From a checkpoint of a small transformer trained on Wikipedia.
Architecture: LayerNorm before each block, rotary positions, no biases in attention or MLP, untied embeddings, normalized queries and keys.
Training: a variant of Muon for these matrices, 117M tokens, 7117 steps.
Each number is 128 + 32 x the weight over its row's rms, rounded and kept within 0 to 255. Layers, rows and columns count from 0. Numbers have three digits each. The size before them is the row's rms in percent of the matrix's.

# q: layer 5 attention query, 128x128, rms 0.226, rows 0-16,64-79, columns 0-127
# k: layer 5 attention key, 64x128, rms 0.213, rows 0-15, columns 0-127
q0 089:152150153128144174097124079094089159116169159164128128171102131096176110119156142134129155139110102085117157112116125078166109118158188136155165089209162183127142169119146050152129145157091103118131073137121108092117112112094109145050184232098159111108083136087107122116120148109127078111150105093173176107126092111143133146080117078145090161118183112138179097126126099170131152116181
q64 100:124139172137154136154147082139140135102105125115089177101103165139129156161108108095096114099135126093161153088225152152123135152110101136146107133131096155178145153211148171111185133128096129123131039089119103108153109120130150156103105157105097137076153137075139153160143119002156170097113078100132188146128089096092146153159094164054128148099137108156145088104125109163159146139106
k0 099:071142150120147126167120163172074129134157155156129092104138157156154090097074148166160169131163154175136114123116116146147158154136149083095129113197073117113154172082132130144123124151086120155085090205149088091124041174144158146178157103080144063148122123080126143165133144125092126126132114128142159112147145107120059120041108115117132050101112130053132129144161160136148150072147
q1 089:137136116136173129108154101142129083094176137080111154101191186123114110183136124142139104073188157074038170135093134113134096126141156115146130109136155093175111146171118081094160120127114144169077076173122095103091136065132163194085140178062150180128109063106097176105115123081076132121116134111116141151142122155154129181124149050148181110110156110136160104122112151141158133134139
q65 085:121174112145179150123110106118118126087116112137145180181102121180168130208104097139128152141120138147150162080112110099103125146133175093054166101173112120168148156128154162157114197121115110175095104179153083110108065154120122175099154141134157103166132135112145109105137132111140094141120113060166139094179079117120075091145175109119152077120145094158159107071076156091186085130205
k1 099:085172153168163058134078076169134081062138102156146101172099152128163095105128112112121088120132079074129124156071194104158119131148113130083106153102138112171140133168137119156149137159070108161152110068114151127114126115086139173150124137118139127136088127010125184183172111135166149146144120148160196154154169160177100107073157096124091144120143127101120161123105138174096113113129
q2 081:134164110118097138167067127124155104189150105095095091102144197163097119158181121059130134117123124144146203112157143116071117088139134175179173141126127075173122098121134129138166153162160180119107148105107124089148125088130127043144105082138104214120086127136117146089108175161122162145092115107143106106121157156124118110171081135106135108180156146077084112199098078155098128082127
q66 090:135142177070114109128123149135088105157125171141159123084175117022128189112159188109136121126093122119151075152139121153099155147174115122180105054151148114084098092117130120091129105148150163132132137118106146146125163130102173102102097160114119068141122140146126090161075162146130182132165130173128114195154145176079122091162127128123080198101180116160098080156142104104119167058080
k2 090:169098098091107100088168100126112152105125158103051128149189117163109155143167156181098179107101095133144139174154157103143152047126156093111141156092093143125167092111120142158086181121099135081149163122107140119186144144120084084125151133133103109096086101212149119101177116159128104122145163193045120055127110082094161132150121162104180156129109109134116137152113146147105071167146
q3 085:150091161084178154077146106090109162116123143172186144112178120102133183052158163115180095171098122114106102149144114135149114128074150124095103180064212129123135096095120130098122103109092162108125142147126136149121103148139143100138093091108210128144171152183155120129175174157143100102147110173127107119096115111071172127115092165084125151075106126138227136116094086105096144134106
q67 073:148125166052140116149095168097116130125126141089167067125102078115119131064131093087106090132079164214120111165128124149115115122140155134133160132072138129061144141095098142149097124100076109155105149140097119165141107105153143133165170111129169145148114080194131079152095132169142148171090121128123111118144181053144137140191155173086038108155173168112140151118180091110127130186127
k3 091:199176102085105188144087068136135088117096147135125104154132149080123141103173104162088151133091131121165140138186107054133146176145128117096139164119133119072144099156107129115157159155075104156088203085095163150133122108147121124087144146147110111106126125175125131099110129124066107110160152111148186131151082158126191162166091122177144192158136109132102129059108080081162188142085
q4 101:129143143140071091146124198115171088185106181097161102110140126120170155152095103161120169121106145162088089111117133164151146102109127139192171059149091136135147130124144166131126071029045160099146178110108147104140169086125099139133151142134121125119163108057068107103090122116175163167127146178132095078087133119096143123083103146144124183175153115102127149119123124198129131103112
q68 077:087108106141093097154122117165096115130114101110080176096131147143103119142146098123130120136133178115152092154132164152135137105117127163114136140120131077225079175147135113092114199113086127092172125136095132199173124152148117099118084069094128114129176151100130183137119150144127148117131159076129142109219116189158133090113086152047127130045129095092085110098179157138189117170137
k4 094:141148131132110106143113107113145163061141126173127151230136200149114111142131139102175112049064100075134163164138093196117119198128175113094095087137181124092104160143158100139176088061109150143144120099110085202131140107081140129121156167129085150143079158124119097088115126087094129119155169146094110155125096108120087126177135122150153146161104117083098132141142084147118134170166
q5 081:128106133104131168111160165092133103092131138126081178154142168152162155124143161162131040094126150145130123142079147154138095157125118121115082149114153160140023128064122118134140116122149150088114133107124121137163126085168156115120109125163077214100105162141150101116117149099161103045157149181137080153156150105080080154099157104148199088125060171105127156165167151128066131119100
q69 079:109219141139139148125117155153114098095049088145168099116104125130142124125118106147127103104197113199120164075144138138134147100130133172133122118122108090099076129145105171112136111140194221127109117178072120083095155136121103088134100128167126154139144148169084094129164155142139133144134158125106152094101078075143094105152160173157157095153087114137164181173045121106134045111130
k5 090:194186091117081105186101127100126144116207130201135124112126088115128120157147075188093151123076103115084108150110079120125081146152093108105165108146149132083165126130186085113151132152168085155108069118155084110132154126130118154086200111095084124179188081088133131173123119160130136143114133121097176160102145135122174150092100054159083116140151115112141126140164147143105163094178
q6 089:116148136124175127178117096109093138178120131144182113079125178143143113104139056130102178133102092141128136128159117098107156119122171156107197108118126094213163162144159094144178167125132128143124107066063136089164102078150109109186162101159082097161134140167099158092186195146136089156077123165125170076095095142116130103179122169065137130135108109081176105131078102123131122117132
q70 084:184158125134196137157171160099166126125101149163147202090113076170134132135093144117100118169127167110092106199110098110144120099145124141104180125128153117153156185151059109191121163065088123183095103126098151099154091166131107160082116089097168164101157112106133103138171080106154135139140172104115091049150114115150090117123115147098138095104113187071089073133175123121165124158121
k6 090:062094110151109162081126099109093113096125122125091113120194158107157141122100144166113129138097149137153172108090149122140199157058182083134035145153134150157189161151149137129134098053116171125165114123138112111113100160090186120134168136159172115143143115116153152117126098073200110128107098153095133112122150166165118102185162116169119091147123143094106119148170120174142034083139
q7 096:126093129124109175115135131134119141088143128145117128131113109189110179079137052087138112124129139169110138087109110131130138158098099132143172041120104152114159151073079131196170129141077125137106122112186121154126102147104197142195162056155162091141148180164116120148120162180081072139125195162197131103109155162137132098135114128131120169108096098148137142094134075043136118093143
q71 095:141160077145144083126164166137121134098150104130075149114108171092089099138125110117208115062145180088163169126093120170157172122162120116161126139097080153144190133105104085115121130135116116087162131118133138140076054132096133093154171162160074109130154076144126123165154142121100126111110213143114177158133100115127141167095106084083187139121101124104179138223107109167141076089127
k7 095:134123195084104183153135135067128118193125153123121182085149096128103157147152154126131147105095189102134101076177119086109106110116095129111138155111141131100142086166171125091126123077129059068156163174157188175146116115161144053135140166116131085105147109134118095082137122127096137101178077164052101119179128185085157165123110145174090112100165168135148109138132129120091098129186
q8 093:182153075129115144123126141109116245083106135073153105116113125079109107160169194084157094155145168155103173123106077112109163141113139134178060130154131147105097097116109137164136138156127170120140100117110115154099128114162216103148059129077147075126127133148114082156166132119089122088139103151154054103172133190143150105139168145128182151109116148093119084130137184110118114157109
q72 088:117181123121194120137127122150131132140065144164118200102103133156147148128126083125110176154144179174106111126140113126104129125118102058083096146123082066147105127067097183133061106137171119077126117143155074095138145180058170140136104165096178102155082133149158121117117192116100092136154137078122199065110157138127160117100109127156108123180132130131190121206158132101119105130132
k8 091:094172082185153119103126058095073119114163165145143155095103117122083153132159086094129089102113142107116076111099120078166135163108087071167091131149099105163146127085212115132124074111112112140145099109141144106136107163161105181164149117126175087138126160083130163186153133041177105157158155130126179180179112109119163149113187080140124105106092191113117146156138138154120160144149
q9 107:119134179119096096120174154074140107140117144105144101139140162125165098118145140109127109091065132089087170118187185119138185099121108139182082154138141244109121054111127127120143059089176174077156156092136141089136144112126153096110133119140157163124081152163147087097153100150128131097130170096202148142136110115099159077114143160064158132100122145097134146145115137132122219098122
q73 089:135101114095156119115096118078161160132083068162142121093058075100179106128167145125136101128088139133120096123197141141108150137158129160066153163132123154067130077131100124131131118152136145162070140140155177136180217088170125148104140136107098066131149153089138065112089165162134173140162070106149120075099147118156131101122100193115117166136140118142126113108212066087134150149112
k9 105:124122126191128141110128159139121111169130107078092120144165182094098154105136127123095135117106117169106062133201120157100093125101132133102108125132098072106101155124105112111116153104103148180127207154117104181113170170115107111127144143089133092205153090229155101091081127166108114093150124155149096150174155107066200160186088135123130094142057114164162139114157155143092165142108
q10 115:101177171109151124148138143093148105125113179166137106136157220150119191122105149201093098088167198180150087201119073134117097071146109133075133104096075171152099121107099067087132083129070116131122114142095138113129080129102139171148106107080144165108149122118146138129158102148138097146108127114147153151116131134132129157145095102066145090085131139143185114174156096145098147058172
q74 088:151149121082093085110092147112140146128106108098119099161039148115157136115119120153118131146161097085082134066112075053191089134137197136169153142168114130126139186157156117083190123140155168117129106118150136103166159151138123161144114129118130163144146144127140186156128088145084102130164087195099179052146091140113152181150121116130151166098102108063072097083083140156159172120105
k10 101:104072094131176110132143094087174126145114122182126064114077149115134134087162113112104191163085117101110154113110130131137102112134112115107076136168149097156111167071105214138137099119138118148136091121137112103123175168104169127106178194158147139123102135153076166161174066136121184102103192032161118083116122086104166114114144105135133144116132144147174071135184130156108161096081
q11 101:102192112137185116130139125076124077161130138159176115105187101131099183091089136115082146114085077083131185135057160158115052132125121129167093108147080093145105086125112099202149078089108116115114105081176080224131098117165134141133087121130138123182125184170163118112152136104155103100112135164126125132105120131178120083149138118172116124137161157112153157134132086182147126171119
q75 094:102186118083182146131060171137082067161142094175151116146119092130150155172104141137126043145140075150132138147090091134131123133095075092141093119163168073151162117162144116103127118135116144093126159151109127126111132142140089129150148115180157160149119125031111166059120087134139129171084111119141118105101164166119155092159114100083162113178153175092118139162124162145057209145112
k11 104:086147135150102151155141102084106130160158136094142114141113105158177112175125158148098217153103136135095132104019098126108129200094138067123081065136124112105152102122161139109125088128101175164109069150149086053149101185108066153153124104149141121118173172155164103156124130160095125129121087090125155122171140115134119112113135130131143078241120114110145118161125156169117120100131
q12 120:094192124098166123104129078111117096083130088104158093161176120132194089159154119118091089091172193138098189118064125190149141128142120072119124181139104120205186199137134090163147118137093112126093104153142086122134098181140125099158084141102074089146147113120156087180147146110117192083140141133147125111104093164141146098147158098119096181104172137155084121121136112100111089149141
q76 104:125139160171154151095137063125174148085159091156177119114142176152156141092142154104103143146205110136117125126102110141136162135175081100039168156128179184121167114108185094178164112106113113152144117123081135129084117182052090127126079128118137123103127164118086125147099074122178144142075088084146126160154147134097125117116128100102110188034131123146076123144150154153108140082156
k12 094:131093128092117096130107092148162131128113109176089137155150104157121129172073152125094166098162155135183179161140076102116147116059048136158106092123072120170109155102073082163114144113167072129124109166121169108133117175103126099158111132132205138176087119059143138154153062195231132167114135136123137075134148158108096098133127152087111176127111134127096104152105111162125141133126
q13 083:158121164086096126103123144096139154133171108131162083140161146089159104117102188136124165131125125126160137145146115155046159102166083176206101116119160100118121107177150102145116102119123233133067097122172124125178143094082154159108151088063099118126029118161158134120096058138187147076100098092117140106110101184092132127141116145134140143136135132142128102185122084160157143118119
q77 092:096105199073106184145170132123118171088152140090144201138118157095148097105136150124148089167109161098118070128076082118136107151111089133128100146087170164136156125179104111121128143113161129113156225148152126112092149144119171139111149146164115167082066122165129154165076068144136125105154134155137026166130133153046123140118096157156144142135060106106120132121143089136086149152115
k13 127:146150204157119113157168123137146129094146145155100163118165100104079095115127117087136059131141111099162132170237121105107067116177113127101160142086095115087131162125140091118114135137118151151111170141153152142110134134122149092153156153184159182109144160141128085162134106123128153132123174061104108117095154129128148138133052075085116124126163065155132099146107122024175145063089
q14 105:163099131109158047152107165154099091152116162132142138093159137061123102125154111172125169064142149102133146108181165149177113111102115179164072102102115150181159212168092117079118092084087155176162067118090167110173151144071158134141105077134125169093144098121076118133125147116118159143081104133114081097099167108191087129161110122138095150149148110131091161168129126151119173150142
q78 104:109115136101188147126109156154175115088127145168137164163166090155134092087088169039137109110109162116143103113142089086176140117130078107173100104096169134118161065110149127081090112099090092125168199131057101159144166097165117119081116110164057088098190167118131116091176135102111090167180111161159163091142134135179144150118133190110138121145100141130092152137171117147110103146159
k14 102:135171074154155176165102155081144148049095112094164131152116179092102145117083135099112169086157104165127156130077159078126150087160149095149200130093102151074132108106159117141095122158146142130175121108109176097157044156139134135078143190093149173147133142125124139100117146090122092145069081147084090123183129124100120135114119166206099137106131097168097099141100171188129155135118
q15 090:151150102102145077101126107152130188129110193118109139120080070134126138096108173104170112119189141117166103125150158082135144115171150096147157144126162182138138139159088140062159092132084091115104136142104141206148100072148092166122151109084118122125131118143136149079164123077127096118139120120118241149164167146083088118142160098129100149127137102123126091106223132077110146052109
q79 106:110159128144150130129158137096182119152121142115150140117197131185136104133097075165151103078150091150134174132097146106148173128095115158122131116128152127117077087170116112132079121122110156174163094208086145108134053177169102147122136118102187138094132176105090135137139162047113119132117100074120131100128133111136222135114123123194143123087102098178125076092089150107156063167072
k15 107:132180094163130145173135127136105116122117113146131160149090171127123134135127115099125143148187147216098074074060076114155100113124102100173111127148113085143063147153135146170188092120149195144137085075141160067135118142060123168124134161083099181107119131081107183167100093147126115143148161155176126149137070139076093144095189109158137140157111123133154077083098106140092138168148
q16 103:134139125119108087118093139162096135160137105075184141168164162133155159098092138158133164085197154133097086097078096190089184161096131094091106122191148133098135194090137119112125110159140094086140135140183148049131127113106137124129136134137161126155128126143063128161124118123133093081108117148161106152096165130155063094043108189189167143121102121118176171129169127071146134097168